{"n_head": 5, "vocab_size": 8192, "norm": "rmsnorm", "extras": ["capped logits"], "init": "normal", "init_std_down": 0.00281, "warmup_steps": 238, "final_lr_fraction": 0.0, "seq_len": 256}
Each number is 500 + 40 x the weight over its row's rms, rounded and kept within 0 to 999. Layers, rows and columns count from 0. Numbers have three digits each. The size before them is the row's rms in percent of the matrix's.

# up: layer 5 MLP up, 448x160, rms 0.0937, rows 315-369, columns 0-79
# down: layer 5 MLP down (transposed), 448x160, rms 0.0943, rows 315-368, columns 0-79
# gate: layer 5 MLP gate, 448x160, rms 0.0972, rows 316-369, columns 0-79
up315 094:525531452475456508489562506473540524523525563486409587500567474450569498494448514447473426515495561551525596509485533495479449522546493574550492527452457509451499453468482511562426478489482521481489451540463565495566473514543428510557484409
down315 094:528449442479480537502516484484439579513452426526457460552539447474533442511495497564527535589500551507487458483550529583529548432518456560479574516523519455552535502553505503476580475578470553527500572483537474451509546479588486538495526515
gate316 091:532478501507438473504518591515573453512523499464460516557494450439478496577480472414461480482599475535561445467549620557491484493519525499471458494463488557477477539497537459487421517409575508478507495517478479516436556551519508462559555492
up316 096:548528490527450536526461483515555502516544547485526505531457540501459526527433569481494450496487514480578524505492478555461551552548555565568447453506516487460527446430442510504462473509500435485523493507480527457495543467493505556620529474
down316 099:513535463500565479449506431495443510552488422575549519539524504531497470466554559520553526464477441521529524513466511646481505543432478474514544469529526516450480475488476461542445488602516468483539504526493438506401542413451450528452507453
gate317 107:580489549495504481552533495561544570524484478520467478478486462532512557445535509504517412399484558527492460533432534455524578501469510510516524554507419487493476559528507526500474517504398538522466497480537501513562589506482553432488503500
up317 108:464569458468470593440528477524504556510536544534526473433503503535502483491480547511505476477540465474506494501460508500530462532476595470530418529492420513479508497515454521567509483496496427484553494531448539438535473514461511455523493536
down317 104:553561539547454493491460545436535521537522541561463441500501524530454502432526501482479561505461490506511536547493518481498402545614482491448533470473464476506500469572428496520546513525547560514445463481472504475520449452502520482495472445
gate318 106:422570468519522468543516528504498508510477515371374487490579462537518519470595470478520507495472522481465490490486512494564486517425451514510540529572460579503515539484511455509476443491518494451476454492480451478464431444501495499458465479
up318 100:522514513559476502416418490484532475461510548486536519487536489533527465534568541539484478520544491512473444529503512453606507440456444484425471461422519492463481462506534491437487482453523519580523494504525494470491476485449461548553435473
down318 100:481454549562540542510462524512502522500407492486457555575423462518471445497466470468493476515510541430496509466470582488421522501485466534486536476592491455455518506569516489509492477513534590461444524522461569514454479453500431422499522531
gate319 105:535522471506523532532474460473573485507554569492526512465512483449515519521555433559584513492519483523571478472465472467471470513440532511481542496535473515538459501507427510589541500531517491468450463470471470440493576507479522539527509536
up319 102:491535465531457402479496503559515498457509528501520427523523549532490521394467567425480425468496536482473504461509502474546574523491505541536469521519456426441506593490551564513525477502532489536502481441578485559482505480550504530498432447
down319 096:535527521525537410475525411449532585487488447456458517471506477485557449496507526528519529521551486576493461568459452389478495554451517411463481555509477476495541440459479494532429512509534575475496507474553464448503526451450548457546522540
gate320 105:494473492476518468478506489559524442534487537524492557481499474580445515479528576523482471506523499463512414533448549470497490513455532497507500472551458530472498487497453411560572547448526527551495517501523414549499477489470583545492468500
up320 099:520485496486469470497472483519453425545566482513527458497400465511440509566435488482562502492453532477532502507463487529497485480523450498485523521442463518540536532472512489527556569559457422527554499507498524476493450493519431509400518516
down320 099:544519492505454525554569479476504523503464515482554442401500527487517481455439502502456546504501458465497537506492483507515508550534381516423541532522457540464426424549472533438445391480537496461459432515449499466549571517476471433607477549
gate321 098:546574474614477538447478526529501509513528469481566452481496492441509481538483455484488453476525525440529542458492509528562416536531473410496568529448445518568484515553542501556571507489510551428512505546508530549426433483513561472551517506
up321 094:446515569487495522453512546523502458539545446526491473513464575452485543475529460474445518494460537472418405520456548522478562510533516485576545498482553496493572468480466542481490447467517580507523480476506482504478513526548532531508472538
down321 094:529484478441421457398514480479514534549447552471530527518465476552536536481556503433497499518461511496458454413532460578592484505479488420537468481482540512503520528464470481510506520467436470463511560516578433463464530517533454474499473556
gate322 097:537509520464506519542504475537489494512514562494493529434457539486490494477524526530541448525461413556519484497512458562477535454440487539542491559527453515524521447554405471478440509469484467498514484492517458514490520511504462446512546533
up322 094:447532503473450575439573561449470533502491485479502445474458501432463547594523463558561467519480582505529480553539499488414421510482415533565545560549487535617449406507443547498547519483489494486508497496534427515504481519500467544505523474
down322 094:464478490434488542500559534534535502486539465475538476533500539599490506520488535475521509506448468431524567597430559524599500554512503548532458514549508512498550530503490573530465450513537494528528457478525560482529530505531495534549556466
gate323 089:426552511473494521477512595517521500522513443519537422493506492474481531465509467502469452473503490530516479474558519583553440448459523508521546500556496505523478516538498461405460522471423552548530536504512491408544508478474508511508506516
up323 089:466555518577468479437510456536407507463449510472493474499509473562485589446460440492482571535492522495483499540507580461453507522501517484574467424513538529582482551518518497453480515492585494428462474448512499523516455446491517494509483533
down323 098:517481467545459477500487432522510537490486518480511518476528565451578507504554456514474513486517481450524532488478509270499471485447518463461518610491576497524500454407494543528491488547494455445536495577472513527514484525474485464455527523
gate324 094:458483574516523575538430464549463558469501513483491542527480469515541583509571429530529471439506491484447521526478511487482515464536432491476427505433420462513473532525566522527492509522478493526468518462476586546545506459520481522491513531
up324 102:529557431515520505551553462534540465485479503511511544572564469448449474483587498511473494481486488510524498516424492514558466470514496501464529512467504456486495558458442509475515511527502496557499475599469438588521536513539452470526510501
down324 099:475477510524502501568453486518504495491464521564518514468447540503527544491532449512538376472524523448461542426557525415506515500568512532433528428493464457494458527489563528537493511455455572431507580423571559453541504499443517512517579536
gate325 098:461518502530543551512513568536496413522537448455471557585491498504538430513510535501445532533515457442519525486475495515511465571482514469431499524460471490547446550466409441471430543585489485455504480575500518508522528494491451553473526551
up325 099:490528478542459525490557472530530574596524490526480531489400467535427497551492473524486452562448521551451485428471562527560523551542474514511538496537485499460494519480565508506477518562534553476502523502463552482568529500575609499555556571
down325 102:494501538478508571482494509505519574494504485500469464457520510526459396525460511496514465489447465567452494513410501642458490565465505538486467564505569428542484512394452434443493466540567509495537515522533543509534492480507503528419483474
gate326 103:483513474508556556481515570497491537486475530452480504524436435460532439464495426407452487561490482480485507460474480592526593546460538458495493486506503431508522449521414479483473526499472425508481565545504457516467484546462431468499501477
up326 099:502474509517483500486561491514517573506589419566531483476499524557482499512511566516507511477521500485487512533444528517467499489545500420466481509434487446465415479434523383467474490497563542514504472547529545546473527469411477502483514572
down326 099:495466577488449504540544524544519535549550546560509498487521578495541468520551444509560470608450527611479539446452446449480533503423452554468538449504542520468470509445473550494424535486453487558439453475495496559497512508541477514545480484
gate327 104:486496500493561506557565472535533529532451481518468490506496569508520528561513560552506491517493459501480508542496508472511544488440402528519504496499524382517504521548479442504549527413524477495486473440519489529523518534533468485427497540
up327 103:523540543486474509506540579546499444481579484472480571477520460470518449495489412467510492486538585480491522466489542551490493524527488510489442486434460482544490471488509471464473509499381471495572399512424444437507545504434461469560497578
down327 098:467514600538520503530505542508562457560517550532471487446476474500444506538525505597431515582484514448473559522531463535504480462525405557500460472454548447485569447527538503503504535453595499490471509495560563539519476490538530497507486476
gate328 099:503493505576493490510532471468502484487470568458461492395452497396524452524514548477491505486507439546527544533508516514530510413496446521560490614524462475439503488500536500524547448484507457485542524534554509477474515518518482490522502531
up328 097:462517462523480546538520552456562464491517510521540537501505529362494449473537551511526462568503464415543509499536432481530474474497510460491528542421494497479550547504489520510473522470442523429504528551460469518507503531448501451475491447
down328 096:571476573491466424498477479466501460461524578488541491484465463461527442542486536451449504448500509517490555502548519496506465425514464504566540490501532459503517490447493502459541476539552467535470484455533497437484538494501425562544579527
gate329 099:420531494512481572409471476533500546551475493427536515483497485449478460562531509539478535434568464513435484564564492506493463541458464519498492448459510480529511494570483469492478446502535448469472526524416472524511558454438519544434492438
up329 099:476520494468478515482572540483523497504489544474488516528541519489533544573480453474486500380511560586557505552476573489514507487523469420524566491482562409547421490534477513447520539404513499501529552509474557503447468445457545493477519513
down329 097:448455530472521514496431523546498471512467439539448467530560513428452525474525508473505543519461517411463514525547563506507546455522494520504476455506444547495555533515458489457539368541578516460483541458532473510433535517525467542530527562
gate330 097:502486427488538533444497538457468476458511477514462523515483518499506452554565464521418467464492486479436530562485555472526512520557541483451584540515451452525462485527498538461552516504522474514515586496593592536412551603467469516494532524
up330 102:498565447534575573451485588450450505467518458400538526534490468478504548505528513516499518475453474473518496470469528531502512519492544414547477497449492491490567539498548594501494579578466499556443492531535456492496487513516416448567467517
down330 099:563526472516512543515515545486550454424524489492529471533551503497582487467488438513464454452471511464451482464529530434519536485509497511499535469451564512468519485511411540480487512453537406514507493458485556512460505523495519452467468534
gate331 106:466471559464530492489520527457574459468540511555525567515480501539506514475606510518455389430509509598548469447503491487444531514450491533553495553516481520526482492443492449558513532430557522462428415504550519514495527497440467496505430490
up331 113:550544434524477521516501518529493503472454561525470462503511520477477529536482559527559547518499513435427518551465499519555558526496493452392456491534455403419464548471555516543490445537506506532496523444518576509567477526454547483473466586
down331 112:509510491436486481441438543537541428467521504510485519535486509543530516497520521609446490517521493529543492518504489430487501479502450461578469507511510526497471509495478476504488537453455449509475453509546481563529514469482498478515485516
gate332 104:513604445534446517502506494539431458488449562435511481486401522429542548516511463569500498389507521531456516463533495480491583541477518451494521553491465473549492551486521539518528568484547447557502509533502511506504584480578483561498520452
up332 102:515477450473492533525489559457475460477554588585535474561478540484505524538434467500514540504415479453464485436532508561507495509507526534454513504522543475523514471508431462550540510482560564529486519494426514453467496552564544522525523473
down332 103:507514481517553477475501453572475568539516451436486536492512501503443465516497526465520480508470456411487470519499584415533523549511546569500473469519506509502471465496546448524443482510525474533475497464493496522514487570441473473509422483
gate333 103:534498563527428424481486515527494553464480518502486501480548536523531561485522537509502445505515523468576460527458555485470518464485477533457487446519482501518486446611468568507512526552492523475542493559471443545479547576563580454474560529
up333 099:462501494489533550483492509512516436578476527458445517442480481470514494518535501566524468421456474527503502613537571483585482524457548463457482496566492481471501568549532428462546585518465485508550476478590455486496557504460543526445538476
down333 097:556479504473459496511496567541570544461541474516554512500547542510528518442494511458485469513559498526496499402502514473486490534476517555443507485385477470467472499492578471535491473461499538503576534496482461475509491537498534490546544477
gate334 102:549467509543491509509502535493517519447513501431502543502429458525465484572543493458483550493519461504429495548473546489523482455504535510538525523408410475540517561574446474552568503461509462507467437569479444521599453488462520490460483488
up334 096:553429449471533520457415469513521514475491521520484509445539478519435549492494557526532521553528469520590438493547511494400449505515459517531544477444539498460512506383470513499446545431478508510459491478504495543516515498483505433509505517
down334 098:509559528511371503531481514508536511578541448522504475520499534462506536485437520478532495483522522554506519500450455485488559482567557473466498472492463451504469490462530542477491461464588520516456450505492528537448479550500507519494456584
gate335 101:530538507530491426472551437478503504627494478564505508507433481543429481485581509507446460569482515532470459589418515520445502542461464515462485499481483479479453504522496492497448447478571581441447542531464475493477473466535491455506492456
up335 103:518523476508560557459512545493461541456428524485476472529396562528484433426602491542484542490500485483501533547497524485499497511509559511449473431522491492497525430518420463535468524518472465521518477491497536546469506510478482490495412416
down335 102:534547498545613496496518533497489481459520519512515426556449479490543538482505428526487545486488523551451511582537573427496498497500507471502414507503508503564462485502417509505487515518459432584534436491504484455523553555454481471527461526
gate336 096:529544468570511391511505526536572522496481560502485561529484402488525534496516519480464476519566556473492434484522560531513494496546533550559507490490512469423531495459512543541526478496554568515529508473503476535592464515501506536534524484
up336 101:515557448440573528489498503430484498530484456520451505515443496469510517478535543496437494534504444530501485485502518495517556518522474430484514630420470455569480453503551478538460421577468460514466576525461539517514520491464501534537446430
down336 098:577494518504479480539482519431500484516485531443419536528487473545521516546474571530494450512456500509533424408486576440467519494507510526600520443520484453495472489521527531566529471413518480562522538477504513566556448469490468481561539490
gate337 099:538434448586458572545571509550531482583487433558414449505555515507527477543530508521570448424486462544497475456526570531520498492513555515504461520533486466452509484478538502521463451508483482550493439502467570535486501534465538458519602501
up337 094:534514470522439491477475531533519510502523510529490493461510468491461419535526468553470531520508447518451513496461491501506431479407491502476461533399478534441499508529529496498557626535467488486445455534469486534485545450532521444452507516
down337 100:502466537472482473442486509479504478509496452540487430485524489466520501517488443439472510529449522476486533514495519550513532540519524490523519457481526491477534475465450498490547496509530506549509517499493524415454537479481513415451515578
gate338 105:494548498527486470545466481517526465585487583464557540527506533508524495458491518480508491509475545491520529506481514516460524538483456471514427520505480452456549472508517526575466549545446481466434439530522479534452548506499482500416411547
up338 097:507547570510581509486470561466472485507530498483533481483414448486513508441507488443479504450463544450449558456540479461474511495455528518433567485519525494458414474476463560487453562519532426509473469438476499486514461493513508543566533519
down338 096:487493489565489460489501537516482502472478503489473493499545514486477544499501514546559465486481456447542465512577481460484481495483548472459482486548464459489550493473462352446580542501608462497498489472539546490496484520499560473514540505
gate339 112:562521519545432495484530523420480483510555527537439494581495487439474491565507512447530465500502460500532507491542482412516453519423515522455490539480488508485477525524474467468482436497500473532560555504537514545485520572496481390526555496
up339 116:549511542567401515421578467445404474530508552455501567534510520461488478527486521454485458478489491495512573443478497500459471528516453481438472461554503551526506496599478421554470506515533534459539511532525461598536509494445502529498523447
down339 120:500456475514524466515493483533536516486507497521501495455526508508506518514485508482518534503502494489525494489492510747490510473521514475528477483514479500463481513468546524474523486485500478509475496515487526482493514483493500504509507488
gate340 104:503490528492538491450476437483538446527512508542467593485485466509470432490488431450468430420433538430446533475516504499412483484452444500463505466444502527499480462524463558509436461494541586519464460467542425501501495502495464510530500474
up340 101:614534545456494564438440549505478491454502421579471475522540580539480531491517566513552463462518464454544494418477491519545442489464499468510512474474537491483510482426502497513518510536436448481454494517469506494496485502482494474584450446
down340 103:491561461520559505505480489478522413488479499487436494449445508483519523510443477496541494529467546551453470472535495387416536484463524492500532521526450515460452466475491469452503465545544542489560473485482509443467519486563581498472520462
gate341 100:485497490542495520520567513474458438497562462535467488554502512504442427488468445499488499513538480433556509512471490559496433459529514496458504537499527474465541553562477524513481486537455440482552525520528442492388542508491517479514503469
up341 096:502442622499427515471468473445446485453574484497483532496443429488550494500498494496436494491442495454549516453478507523474490504477536533451530501501503515477464490414513505556425541515523425540506484528536459545532467529467478520558583545
down341 099:499499368538495480466467552518580548498492486519491445499501479509466444496555539473474551506519441518549530575461490384504493500509436547510445499461502532494517486569509506543557491505456496606494536559555480465449459519515459546395534488
gate342 095:443462569542522476395457536467547477533514537494418470492489509492510522551471467493465510495562522515478440478560487574505526496484541499503491567506488571461527502484451483472477493462484526520487454502500419520525552496505420496468503476
up342 095:560531432447555496503487458439426523478492543547503528493581538472541464466528550468487541452552587513477539511492546452413575519464470492467405519513570507487503533481476527512485476532502438481537532465509453514504519553537487501497476569
down342 098:594552520529549482527497490462513482486525527504568482503579478517552527479497505525530521474482512525524510463458485283457529527478467534556458487511530512523496441490463438532589500557525477504477509439483452449466514529514513469503450500
gate343 097:528476567448503541460463460490535468428521523610537460482469464544529504556595535502502533455462454523519484499422511481480493485509471585454507508453473541487476524499471498539577493473489482504508430518481557534574556528511476395464452511
up343 100:461468471536465470547512521546437506501455558421419466465554488523515495452488421530502507475514494449467497475536536507537480482530503509469472459446480526521514539563507570527459504442493460533461494496489470561520496474503454464484513496
down343 103:480465516521512513522516516501433502479566469551439490430495447533564484551489483505471497535487567520499489543497502654594491442564558475515431498530472485528506489544512477451465467462446511553556498517477487514494455464463554437498480580
gate344 103:543542460499504431474423517475485479522502563506515481540464527548519496567531524496477436459584596563455535489539523465552508533532482499466494483526527467483575469554469548471509482522446452434504510455509500536476528470488462473490474554
up344 101:590479415551569513456482507457488571472538436473502512436508463551441521467552487497499512497450479497561526486549476468463477471488547520485464486531516331459552536486503465475536494533493512466427480538537519523527527444429494502474503538
down344 102:550517517579500514587528462551502476548533554476504446468496572568514480466530445525483530551477578489547489539509479521561423501485536576501475521472434471474470584570541522501490437515494519460503543541453518505518565539528496500496513507
gate345 102:529487547500514608528476492503404502503453396527470498463526450511449515480529486498475437444493481477550525526497503552475478540465486538487534500479510566548513522530472556460526459530519528527527477542422458470456523477460471517443521531
up345 100:500559528504528513591527476557528513535450523536465429481461482527559544438493477533533473494499515510478460561516462501533503466515479508481562520496507482559482456441491506491483538527425518509523540526537578468480488524486570478490526571
down345 100:504530432438516492482508506461486540490545474417475522526427436503433506468465486428404435492400584485474451482522504535527510575496540486477514491512528474490564546514519459486502508517542468484448504496491483440572525499475484456515501487
gate346 094:527432585490427576525547514492581544463484469486506450526479511487487444501454511415490444577523544530497428491559519499516505477623518495438515463468405456505479525459451493448473428452491510454531525490468473468548546508480563519508519579
up346 094:494522398488552518561527475549520560440478460538501473432501472544539442526540554444458491444504486487475501571490529493465474477454521496555483580489550533502498462508493532530539487518504511617537484444456476492563480424456499499459422502
down346 094:513497546442448529539479458455517458491554520454508533566491519461470537463494458488459448516553529513517539456597512357556510501560509517407506503408476506498435513403520470404481487481520520456500515460511537546515499572562551520557482539
gate347 093:527567533575440533497470544450515466491444456516427454545460495498515484543552519573499541488536495495479498600476450475493585469507585553470520530514510548428525511463512519542519605477498589524487424463491485576464546485496543487477569455
up347 099:525531466476544459504499503443420566494508503454518507499546461580526508423561483507527558538486561568419519451499471455472528550487409485482471566519455519460532483524488489500541446547514458487467490589520460526539586562462460478498450499
down347 100:502548449499489527477475497468538410502511489515446475427537558508473584543446497526566439503461433507496552448508528583502574491544524519509505494486496511505480581459512497499511515490535546490491508451428523489481534515488543432489484502
gate348 094:419541479515515433458518547493477439502535468521461497513550500541537468552508482534440561449465417521444532587512499484494501596448602459512454511530438475473488533433545565441518435536482499533501521473498509498482448485517453535527513549
up348 097:465519466520517431517564488517553463467423556532522457469509567586525471411524494488451480500445478447601464509491465514548568511490482501375520463523495513496503461488395525454526429529418497526504488488466476508476480562580454524430491469
down348 097:447518487463484427551524507542443509510493439474525523495521494526487519552469480439477631453513502443433477491502556589430493534580478450558472566479465441457475510468546525582504572532553445520470513478510561420488509457520544538505449525
gate349 099:502501523502453504467512523482572463427541474483488557451434500519448449484512531498516535502460416557497525484519491503475472484556556483502525520494513563548443490440500494535552455498498491456545481442536514564514499515487448458587448485
up349 100:487410547482497576527471433567453487487462480542465483491488490560513503543493487520481479450442503520482537418499518569479452525471448494590482526531503496595555584525597507464455486573565499491473483494481440456520580445460536456503505494
down349 100:502504520508536533431491444495525537536572493500432527486539428485460623475540455523482504522462483463488550487505450499522548467571515465487511556483496544490532440451563492552452492486466463476485526480449588496499468519453445553502519479
gate350 096:521504449490428514504526561435449514487452555553509481545473568483521541481497417527476448428512457571483553492473550508484506488487551563501528516538512533482478540513565528560519501423458503418506461527478539455551462572543592446551531472
up350 097:530536489454457549511527436442547497556491509468522534489571459506554422441458484472497501514477457427518523506526420501503481532509458515545496493417494557451537547427473500439482553487494525462545447477525474507512529452485494547513459476
down350 095:490510554533577468461475503472514553476548520497551540475466593499501545525561471494538496491521519476515467519434529439506436538393445548574458513484551474523496406495476473517536503536475435546517485528508505572534536562452480478462542466
gate351 100:563511522487498433518533508511554454527561554531484579554510513500528511481486511476473450491557515578589505540466469523491524458453478494507446469537533531474467449490451426484456469485552498480540471538457529557538538523494534482511487539
up351 096:483544543503466512538471530513604417508519556521487489495415497496529492504488448503517491558470588497516592508492457542546579526585559509567514497548493558492482503447505550559516522463423525487469524502502635515485489521485430541538516459
down351 102:538528516444532555464516443463497517495536481508511637478518562477481480460503603478462482459503504479534566532513474559452496492485456476500526544513536404480527493479534453508464509514478504473459482501570444503516522495452525486552484513
gate352 106:571459449557476566555548473535469480448504477452513515528531511553543521448595497489422515523558518524547445506570451501528529495501529438459423512540476459523509437520519502551472520521535484543478547559497587525461520479561505490480469537
up352 105:541545534488493539546497533437525499550536526502431502440424526495541411504535482554494501506545533577531549469510464522503502498494516489528477491486508483455530561409576517484547478541510467459440514541461486519477480519512510483435462432
down352 104:510477481459485502575478445487513537506514386464496521558553545499521534462549470519445468495520462448519538511617506618543453474510535502536462439433544520542489479460507547574499450514489489489506523507470519547465458478506448444470496524
gate353 100:466527489512513499436533483526511452529548474497459506597501496589535485456518403517481487529541479512483470511513532474504526475500525526482546489524480396489495494561519443480562454555473500506522564456549505510509554540432442510422494525
up353 097:531559502541493564415514549475423499508439513502445495505433525479503527492513539470542510485490526444553522459482502505505556482564502442438551558504505543558410478521475553474546537540553490501487418493540547530503427471534523518558532559
down353 095:455474467413488522565498523536491463493542477459550492527498553521527432461541500495474477522464527491461505528475431435534541526545443545439506492524530532557499490480505498457505499453485534521425467520501406520550508460518403488481530474
gate354 106:532469492499456436538579499399539508444427503540491460532493468555487457553472550435518472528528509588492523492545532552484483478543535479470486526496465451542452520580440532548427492522477490551498493509462496471513489485529442532557541516
up354 104:510474478504427436466579516496429501478409519538530523519434495490497483553512513478541469480573548466454471479487473434492424430477503467469503492478430474470481445575430453538500514468526483543526540492485497577529515520453440506530402509
down354 104:488466533475516478477515404523539474502520481468500474505474506447586492551566528509520517516514442493510502440518532456442541499508480490422502503520549526499480468525521517518492518436447514501499454495441497481527451516492479599519494493
gate355 093:464472487447495570510498468516401531435522536499548471457467490464533427517546522554519541449495482484590578552439527529507509466456488488551577421608511518462494470476421565504475488498489574434497517543501456530528589494530452456450564542
up355 097:419549501429528521603492531413485508497481454563544524479548508411539561439475439490563540497475511488484456458514441511522493550445505523509481547547489488493487529530467564478499491513443497489592453433542503479516448537492513511546516426
down355 096:452488436455476549489483509457452423540446584463471466455504482497475498557539576538418553449498572462509562516513541563446470431516430477467577353472484519459457505522538483489544501465503491445401499503466475455566532487473484474539532482
gate356 099:491506500532485521457495510539503479475531518505435563535468511437479544513498460445548474492554503499469428511484475560435451486520512490461552608471532392497552499513462492498478473510473473511506502506517492498526576472499477420418567537
up356 097:532469510508487450512541465531461608491514473508496439527575475574537452509480508493538447523550531484474485438613520496416438486493503509586512510512509451487589437470556540486464498556529441476555495563491483521469513479472588480485476398
down356 098:505485473501536498486528521531498544457567483533437567567477457468513551511559491472484448486527512498500539519503488566501503447496496512526497526565462512550551488416499496460527422447512483491545480519578500559468558539448556539489479522
gate357 101:543534486503504485491455411570514432470574477499477462490503470489433508450503563511448466478495488550517555537533464532438605531486585457508535536497471507514519467470534467525516546425489511517437472488575533495527426540558503502543492521
up357 100:481545418514513468513513467457534422513539463528494537531463503444462431542490514439556517588487517506496497531534460517526474534559522457470396534478439514487532544481528523455537486541544504512543498495446457494481542523512501500470506531
down357 098:462608447610489483510464464511405568523498484485462518494469462569511438540499580486489494533447492455509485562500491485472505521552452514486563481407508537398509503483488541487577566599526519543507467508490452515539558509502483490525489478
gate358 104:548500516547533535517566545511490555501471474513484457508457509443502578490506574472520520548534447503506559495520536485500575509443457518471509546482501477536488491487542539533506582448483510514508543575493486486471569457482555536544553539
up358 103:530461556550504569505535485540422501500382508522425530482466526456484476532611477545464497519556555493469457491518486568548527502458482508525502549511472469481503478506494526479509498507504583459537525540541499472461443455517534502448520435
down358 100:590564541513448498448488538502478475451517536503494476508473560442459479509499462499510495536583503477404511430480523571574544480513480510539451501491519479486541493593512552470522524463474488497469545510515516503494523482582441550530498513
gate359 099:553585489520493481498517498484526494446496505572481554585497528450434538510459523419579465522504472469555477579473458486450556530548571497511487524483497509488547469445434561570501482473499521493543519539541525476475580517445456477555470540
up359 097:440534502474417477491475526523413547487495542478607485472478476628510503496482570497549493448485518494524531511491517495492444496491421524504518515541437460432410509480477570584519487420516451522536513454515510431595468465583563500515476522
down359 094:467489486519546523511493483496510484556509378466549469540423462497563464535584488496525556517480461477486497520485446407548469555553576516490400539487488500540511511487541499505544530547501496533482495488539499507474472477505516502474513460
gate360 100:456497452493528571534539509472520470489440508541487516521460442466478506578495536481487463472559489529514384466495500474531548478412439552474527470530527439491505465510516498539473463479511496473522497475579524523494472543507513495499493445
up360 099:500483505524440490415510460521398493493496487416569492494511487541446494439457535552468453523515609480493449542516433520527494476515493483504615524522414478528555461466548584514445474525608511503573545467484461480497529488530475492464506537
down360 100:447500469513538541557519509513524442473498554525467532493510504504506532458443482514477508553555480532509497579547510471467529524448437524493527487492447504436556515625506501476461516449489461445531488417534476501482417496495501476484454447
gate361 097:564554469494462527492476561479422530483490496546452428493506495423466528502529453500567514431553540526548446542518531516466497559488464513516470472579500467445461498502426530513459465484518558495533482553486470458498431504487466553506512486
up361 098:459572459438515515560518565565522494491536520564475479461497473480473604543484499513527419491475486520487482544424514518442464529457524472565537509510478467485471502491519502543478550565466510511536486522517518551519537503512578483527452457
down361 097:507529463582441527427572486523451504464497478537534481455510529457475566504410439513471451507540385473437426480542531482500485495552413496518584433539522481464580507451551520494428536534469522460491479515449478433488566519532506516542513528
gate362 101:456507522530457568489484493485541519442425510466471518475483430526426535507514424476545489499507461431571445569533485436473508397532469575465483486543529511488459524483464525578539562545514507507506575491493452485524515539478546432552449547
up362 099:452461460496529497523467435512577532536489467573503467520490493474437509496527497458467457557606488426450510502492498509582490452528513533487463483490465538435548495519526527448477449536521566509486471490481504373482537506476499444528555488
down362 103:515498549445443446428535547495446475512504529441523481488519505543553512476534529497462514436440542544494490487542510320456497464447520418478562522507521497542517480514514485505457530465518480502494435469465536602481484515503497467474507494
gate363 095:536494458451454462473501460493470465506521522506548486473559497473537458606447461444485434465515530534469459534605508473494457463487553453476532524474482493457468521462477491515539470456505446481463378483486540460478484481503512505514512463
up363 095:514571507456503512438464514515518536501545492519483550517458467467457449502501467548629509471596438509517471474518483515528494447450508537501490554546526504435415472564443413413476501460508485466498414446489484542510523571487544480478455427
down363 099:483495502505517462534498529549479521560488556449538507508532503514549502518443456482431561437488550520521486483527475618545499537445529461557497481501527494521524478486503501465499537552534442489508480554527453439439507473505491464489501488
gate364 101:500580486617503508485527502503482547536523450530448560484521485496559439527481471517565539464484451557472507515453493473529501533469474424554542547454451548490553487538375462509430501502485587542479559561457495477541528489533473470480494494
up364 100:569494489485534525541528530557539508441514450464531459465470540503603478554470479521481379481420549423540500486513536554473492506450453521497441529525502567573522510559545492591499500523457560485502560511497348501454512453465504491446466498
down364 100:485468455507575476510462428470417486511485493486484516502506515515457443501555555518499501456496573417413519533474530506496482550487441552544542500582522447508485462494504388539476483518502392511465488469567482457473525476481472529487499437
gate365 098:455484487487451492466571463505456521510474504581466538477492430524419567520535433462480585521442489480448482523486491449535554503475493430519572485615446483511497436482488514505515450455481547556507494461490467515472552493481485493472488473
up365 101:504483509469495576536495523546469510538575538444474543524435500493490459567523489515484482458486455524572499439394525594504486441525553494514512522502462507534513450459510472475456386411433471509502531525512564441514494472490462513543508470
down365 098:529536609447499470508478466440517530490488488494457485506485492588481537508437480544510480534522499519475559555514488430486515553569500534531570499539541477443454479458480529518512449422490500480497472566474504436498433584479561521467454556
gate366 101:495445542492506460446498571521427532485494476498499532507452449502488504471579468445538511464471604504496470455544457509493534475483470439452617488443522478532523506533519481486493516504554462542507490513391448447535514426505545505424478488
up366 104:443495556532525557458458508427519467521481498498546569478545469526525467549484533527447503449488528539532490572552483493480476560518489522491532492456490527568546509491512523458537454471512520451514527463445414513482428496535460550509403567
down366 102:476498513457516481520597523519525451504494538574473490465495513464540521571520507460456503421586552584499527522544478524473455530444517466487538542578553528488485505489483471505502433572472518494486519490498514547521475551496471579483531507
gate367 089:454458530453466470524486515453520497430523462483460507531441448443475535513445477539489514518399496457490432459528567517498560511558554450476441503494533526485519441491572469537553516579530513527481513500515521464533549504553517489502485492
up367 092:548553432458502411546562458454433507489469491504480555462500502517458581525486497544545555502473490494504492520474484428530580534537464537467476515530453503583515491462481464507549512555499542490480502489416521569457443515570538553473596444
down367 093:489415582522508459576472508464474445484502496501427513501497443467459419493532491478505450518480517519502494534543530577447497487454532485476475531498481557533417487456536550477487560462515497529523491477528512458501556510436493438521421498
gate368 098:534567584483481481505589483526465521464471499540440499417557443453588511482535410546448474412492538563539455492497534491519533532513541469544555573576493454534524534485465454466455526525503518512451523539543502508475519520523455507499563578
up368 098:575516497537554500516458562554491443509530475500496492509556536431499520478449427538473395511531478455494499432499536542531432484448436527524549444531524487458510526533513487454542540453520451495542516589574548580568493576523425508509509511
down368 098:505500509446470524516556466551444549500515520502517527481486467574518428494558558530438478422492501504434446539528510543506495465576464522515589500459547452504468522510498500496499492509548520456516505556524556490524547549517488480457544503
gate369 103:499513470507448567536486512525471509558516560479520566553501535544548477567572527552505486498586516461539474517425511564484489558524443483522467446465530450485451486592522482518580494526529514512469407527525473541491526518502505473396465557
up369 103:522424568506445524574545478419501468451552541487544514510503477540428486531488471469458502530511518452525484552479508535493459506476515543445503538478486495423573542539512390498490491536485450547554499516544440471538504461476492475499457492